Each number is 500 + 50 x the weight over the matrix's rms, rounded and kept within 0 to 999. Layers, rows and columns count from 0. Numbers have three digits each.

# gate: layer 7 MLP gate, 768x192, rms 0.558, rows 692-713, columns 96-191
# up: layer 7 MLP up, 768x192, rms 0.579, rows 692-712, columns 96-191
# down: layer 7 MLP down (transposed), 768x192, rms 0.276, rows 692-712, columns 96-191
gate692:534507598422429417478433509495449398397367528543441525390457519556437542477415548507539572488504556472435496452475523464547552463564517491554481534563519422494485588555441466454455506531514561504552497469512516511490503522486501548483551513420493522392509456421487513469522508526434480530
up692:392430587456516506495562430495467539499525512483563604393472477526467480519566451489490578511492443466530460519508511526612465520542537488482487426507511495491441490455464505442547505546464458500493495501526530464493525560520477532446574427534485451500452521556501514466475438554381453544
down692:495558458507539492474552508486558505512494442515461463490480583411455396462573452533438413544462488560471536554446487540552546511537464573510509539489419417483444428449527482440501507435459462486452472492477512506513477577453501438508463439503497495536510554504502463532409523511487495500
gate693:468441580450528564495491545416516501535474490460464526582526502425454471543519504462499482490523521473607444561526482432540428505451483500624552462533455509438495537521490518554524477512494522611497521558482475580484441563511420509503534573491491542541458508489393518610524475506498556466
up693:603522545467511521512496490541361460537476454494484431512461464489461507533490529574545485523546571444493523481479505505543539484463527551532464457421526425489504466549465513479504499514471476558491549428447579469532498478502471534484425508485506504505446522537513489449558602510504504521
down693:537554467504498520462537512419541508550446491488528532479502458453401477477474540437516440545526472506533487604530459374596509502574539533546571425583500525446510432563481546495498564550502490522475596485480477509523552458511532432532551521521521473451577421506448558538479528422517562525
gate694:454397517466615515517497523450486437523496556517537512545515489454464378481419445395435440459398489482562502480628468676516605511526468524477471539485485563453475524493434435531473507486483588521578618460498474489451551383447504478506383501473577437535510445522445502473453482570557526540
up694:426500478495439498539488482477481489533440471499475494402518500458429612503571598618532469563512502574430512502442529438578443421514529492534570545579512476560472536563525519436588541555591507536508439632509545517550478548506543475370466490531544551506475489522511516456506481536549510532
down694:515539544541528443491606442518467516423546621524507541597493604537528545552578477527546469509483471478539480544436588540487477478394460584537524594476561511617489518475546562501441431453482466535496526518421494423534645490479402348411388538551426492432455461564483526518515417471467510508
gate695:478489557543514558499513514449450483479540559463509428494523465520507480438574542444445514579479482567531522572464475512532534527493604522527498508482492483492394471521608474520473578552466543496523458474418567599477506477400576503407478449428435493465460513510530577610465494553449452545
up695:484434621496540507443476531489441500539491394525594486463543550499499491518548457436429454474465515437492516489555486530495542425561455443516454569507367483534501403539585441507475484531376461515465520541456463429460516494605505442455409567482595473385515540532445429496498526490483392458
down695:529486538421632485503537458485464521469549544408551540513506516472547463458470495379518517584611488486440439533509552476483426546532544501492510491554465601453372633585489615563385527468501484530529436494435612530495538540508518508523470532509542462572528556522548456467502504565470568508
gate696:435518488473484460577498499524601411524442432422561452461432505510529431478486499447498514518512478570501490505573575571559476473450526576420434474469459504494444524483502511526528519525479492539522570532524525535439597580457510548421614481547550463438413500534536462465602542573457486629
up696:517467533504578479556453481367519381525545473504528492528427465505461516442508468469468515537469515502457504497492503524447525436444547529445538458603507530502521453565476536533490522558508486542494454512511531417513533519482454554503485526489489502498492485550544485451464570569483572496
down696:530489489514465557498481531535533548529456491473588639473481353514466452496482513571474512557484533573402495501582517553458503551393505417558459586500565515452518440528488543505469501488529537468493531511441495463469492592451494453408432492534491401555471523537502508507432536473504497568
gate697:465577451499546473493349463540612479533482493497451557365494495499530505492484579472648490603540503518495473524559416577480544413508474460478451558456549495483465484501569488538385520588467559510418463492509531548505513454481471444604505465456526510494476500430500454461501469448523489529
up697:509519499438491459497429520592496536523508509465500528557447491513466496500478545580581512521629519512504442525487451616471492561444502487518514502471493542459446539540467490538448567575524533536486466509496516468452501480468318526529491476472595503522465521521526484484475491448614506511
down697:422400495378368492515494489459499489543465549475562528447465565460561541538443462494485563480561550506509509539572505488424479473433563499499497562412546489494537574467500418397452552556488544512462526614534566515506456475457513554496505472407473531491437416545482472526531400461429447472
gate698:572482438457461440586468509445529485542476407465532466561395511519490534406473494446535529550535615537426505486358522543435532496417490446567443397492577460530497460501541581501485586496495442442574477458466493512557574489463468501486469458540394537485508402563551501455468433488531468480
up698:628413370400387470547573528478538448465477482481524475450453540466516381462480544551494489541571601471430527507414494537540550499361540544459400490506539530558520480423592628486491414469555342537544429475458485534494509522564404514465488470543457517517517527462517427472539386532600479514
down698:540496508509475503449453464356433525530435426473597560496528478419530503495461483542587509527428482520461422543438502533477522437403555442522552399439535519554495476500501546549525483406508538517442517437450332559525487462400563453539502456578461589512480490462450430520463499560404501542
gate699:552548432592539533475454519499507468463470461479424542450480455582476494495496486396472426550520487551464612593544572519449584489503385545499537517542526529546487496430519532466463544453527416571539425488418593541488510492525472504432501606558446519430474450457533495514438468600534607444
up699:556432479585409461527501553517486492579519466493442490479400425497424499391398497375479389549585486491377485561534571472465515504558493486534498555410447558597478409527602537489526595575390603532530488542490502474517506471483556506562518532577445576415358564507437529543471502629584473367
down699:612377427517542458462561497461550521644548500458491420448485525573428397497502527526608393572500505493575545525498418550554531486514488530485540548543542510505546524529512530510502462565565448445430446524556504524510500455459597511606545475574512444520550485452506557513465545539585471450
gate700:489538468481527492399535530514583544594452490461487538463509459520409543550529543432508609609454492572465481447513483592505495498544511489491588530472577567431548485494572377489534508514489491556573520385476466563503574438467446527515482512560519501499542559523563581465525556523437459520
up700:576510507555500619569532561433450542451501510547559359502484514462631501539473435534559467507538486528558494450472628412571459537478470582477434495538418499635526457482525428515482473494516466497438541495526565548495410454554547532493438479536494309402464533508495342551437538555484555559
down700:583492485515460461549463516488410582519466488455581516523471530525546556606600448543445498469507502404486563451529497458473492575512408460538527537499351388646540540558514529493456512606520522493468449514505561609470517511496638430523485508490572480515388462457509419491539539497580508493
gate701:375522394493485473512532484294549551532628538458391490512535539514557586460450529501463494570484519481541482501488495507542517532469451480505524557515487606454570527516554509446512595461434565486581550560550552481492567477490547564533483543446486507485504471568517623464485458606569532548
up701:552518593496509483543534475653470481504470519493501485534471500417513468559540371480543529495601393560468498571541532477476494531530546514463450476486522391548433471418501488536390372558505433506378470433487558525560434432470456460488523487526530460465456459462506437509391607444443526548
down701:470449530451558556482487586471538482443424402502515477586443473519402540584409545416495447460470500516465519502505536498392534531527515462461486494520537493536574529530477448452571493481535463482490443536544465426545490459513484456445477520513449501564507467497544506447575500485512455408
gate702:590517509492496485447441521447533508484500504460487539510485463511475462485461472464592530490503550532512495510469599528512495452435438506472535490544561580531398529436548450545534484505512472467586541508496499463503472454548469452536487422526494442412546564425508507430531526554468537458
up702:458476485393516516506481527534502496487505489514502461540553495508446513524509493522427445471471492477433481489562462495516535488544525386573504556470606449464548464405423484434474486477466478574467507473564459522453467509447506531465507540554481531529511600526487523494559472533503463524
down702:493461618520433537411471388490537485480553476570441500497510530554589548530460476493473508514502558537586551462460526593590412478552512520598593552513533552502483524514499465455521507460518439458552545546541466547551494466495519558501524492436447537482522544490513519474483498529518585567
gate703:406473471584549596450559426552581498507540527510469422547520529371551555500515589530496492471447471523560530508447523519501585582551478474484424496465515508428449499582540504552374581520480551407495477598571515488410513475493536483529589493457526488617529376524473470510559444403534527603
up703:480548554531480422577431538535513550484370488537460506492484480585581523463611500486442506473523531451448476406562459420511482496462512584545492535517558516501447495464544461453510415534459493602547484547469581494607570452578464500487497529475513531503457469467488572521384492515452470493
down703:542462513513595431543518497531546542518507508442408419512573466562411574491455584489445505474401480456424552521447572564569525428464420501449592462576503451473408503438445565435455564595483548480565519472535521495534454509460524498511442524457397498493368395537557450509491501582482493556
gate704:460511469406456505513497664465512544423500565440489520339494594554414493588438534473485528433564554534526476515522455522516500478510530490495537493514455570549636477579506454507502482460514449426537474501459514500498441392546550547480483593478512533471499457481530487542440568493412502360
up704:375423533584475445508542580476516529518463510483518570334469543508415450531479449473398515543617542562515451438518532525483482407550531508450544439505495537445581486514497457494538449524425467494589446501565441454514425437555511492519552430538451491448538560531467454597458520476496542499
down704:516500554426416433421521456459487559474417443486511506514473452530418511549506506461392446502451477500423394552458518541561545547471499488500524598384487553527425607479476441506533441414486433451465501608478433478573551468512537479486530549532489522500481521527411485490450568565429502482
gate705:493522478471471461464511508469568569436469578441473452529473557476509611489332513525466516475484405493506467561493430488398509524555520506477520407478483546439590593507510498409428556427513430491480551475556497577518505536508547588459393528498346463455424435559544504539447529513477545452
up705:483517522607566386477448510448589416515546479519526518535511426521476526536552491504461488452509468562490531431483513549654481515399507507471454486470515503570591550520465596478414553539480424454511502518509486568396541458550508589532575491499409505582535468491572482443539384485446520537
down705:496569495495444497460653438561391482544431544467414495528475465508481485441454417435477489493475489527471436454502486431489429409470490462427525491535464489562532534525539533524454487510394533507550485501466560533416491466454533473486564456387542551523525454558432490402472433456451536550
gate706:466454523494458555486567490454497591502610483560457533520477556435471463341343551465423555538491505542518513443552556552424516464565551494443461521581444519474453423518551491584449509545408530531529546524561484596617533495538534497431471501531537503541429537504418471445475572504465540522
up706:523516488545511428483400442568573466520532511525433515491469542524499507544590541491535495543490458419553569553441448467569578485561533462578499526418571409500553654521474524460479557535549426515430445499524448427560481472502447536486554476494558587461644494483517553481491481549528515491
down706:461398539528550473446543551490387459508522550562573450557549443516502571574625526576576459428461577427482437542513517630500491627491450503512553467423475477547489572507486371433504587531453424423461561521523423503451580554580444470458446464452521515464453445544555461555431484514482527440
gate707:541585568480455477533562504511488509421481549464519570560575505476489522507452558525533632518494464549600478510416544467435566529444555442518573482487490560445516561552497539493441489578515477387452431351423524478458476463495498534495446612540451570497503445583467447441445445551481430585
up707:483558455446460569534501497507511561573424491506549474533510460519580531479515518464586528468470498526442516520502494543502465501432474468504514546567472481505463501411514514555697436456501563488547538598568493446511492434388568472511546339463601423497557651579592528489610574460454515522
down707:508497518554493411511510557400469483474475494506400446499534475579367517488519506582476588589542562488409486384517524519471524465501425502409600457547465509430518515475457485408497398475518464554454677489566423538562485443632505477601494533499530376461452442448528515457518500472482527533
gate708:487447531492544506622377525492403519469553520606438445508531491519459554384512471534487498444441453438513489444532542496488494594540518505533584546533559589540506468538507472532537523495474542475491515490474571534442482506513458486606571475498501542502466493461432492488524469500583509547
up708:574446570425498579562483563528493505586473485595486551507454430552493464484466530403462492458539396454489517484484476455401538503559579456537502515533512586382564493542535517516479534579525512538454496471406601511507521514483533464439494565528478483462542535420455516444443400508454489630
down708:544559493486509477586442552479503531537535529489535578547433428481529458568518436488569466550392491500479458578506473478480427555497486521484528478517545453488517497452497469520488502447477489576405503498543525477588475476495528471592507515487572537552579418478384496565522441510519537584
gate709:516424558457465561545531420565467545571513563485501459536475495489456550555595623467508539422493564432448515389497401493562515536483544416508451538555483555574484423393504540524437523609486538474518520539529492525491577540520430448407507427527514476511398550569511513516503528434578563534
up709:550486479504539473535480583499483550560485529536520451466524515538513481504544454496484546481522513412563598478521476566508476497500446570486495452532500715578498620480575480526408463551508547549447546568470462419484571467428454473539475468332429416501453469425511440519570480469449499611
down709:433508456423573466493506556482583460578566542556522571486513484508492543495521483465578387516535517502540510555473575461452464514500532445452483584502516507510448563544619558576499427490463432426447554565530539460437527479392569471551518486467429479504477398471477526534408552494463443501
gate710:446581457461461459392574428559497427466543526496507534520532539558504416421467548474567642505551493373442509524549602528480576525518511439439494607578497480548463520476489532502412523511491502492473572456534471519468408503385414467523549550448519497514444370473550586555569446490508498510
up710:518434531517509522483513485421533522585443531501465412504502460482509445520581522507458455531566539479511515539547498541528487473543576457524532421539460555509520543573564477574496383504466453541499407448527525494511549606481520488440417437474564499460503584553411451549507428575553474531
down710:511571462507558519506485450466612518545475473562454420488502516420524484358526494440453467516493499484533511475512496510466462548527494542480522519513540631558509432450510454362473485504558474508516451474484420516508434561562503527532433487571506483441506473388505522529533508462446499531
gate711:411508457537466423428415613555450497385426510546488520453447642447443589465527527467442510594484502485487590578457529502463570529530425561520528584541464463574477506480495507459511492541465543506513419533520517553479434484585446541428477499489496563462472509564478482486569632495489562461
up711:494543500483466464530400500494571495430540422470525524464519488521515498515569506481483398602577397475493493439414516521514491368425499555438545496571435481534453410458527527398528478512503526448519488498539584661513530502515458613510474456443546467523611528516477503504515523471509501480
down711:432485462565582460480527498464512549513482587518508560442542483447525476525540457483464557461448525482402509439546552564497487499461479519446460484543549442451431555508495526483515468504526517485498504488464485431496527500470526416467514470512547476549486495497480489576479508543570544518
gate712:515458498404433519591416539499490520537481454559497583392531469492546520464467533415449489448475595498432478484564427488455469478578479450472385578501402461528444438522524475466355524532427521480496496417454530455476481469526518394507565448557515550467496515423567569525480464556460530472
up712:528441533534548504478442469474504550459464479478423562469486508467518531508486558444467456438418566549473490453612486471561476490508539422591517570494493472527527489455478465405403610602469497439468540517583484449545473458484520575497557434498474473554509499480524533557442440512473416494
down712:534431548473499560486483492476619406533523457499443528534460578563491501399378466431496515466458550523492490478593477442382546522452542436427516531487494516560422462541398550591536521449449572528487514562616540407510404411422521482463594531403467442460537568450577497444454501517598388508
gate713:605531500577448501463480589490538514467367490562521465410527602441404565348391533491536322504467503491476516507530566464431510426551564500589489495519518436424517485440486527522460559477589476529491572570426567516505518616452494507416561567508582396389542572545482513445519561458612496435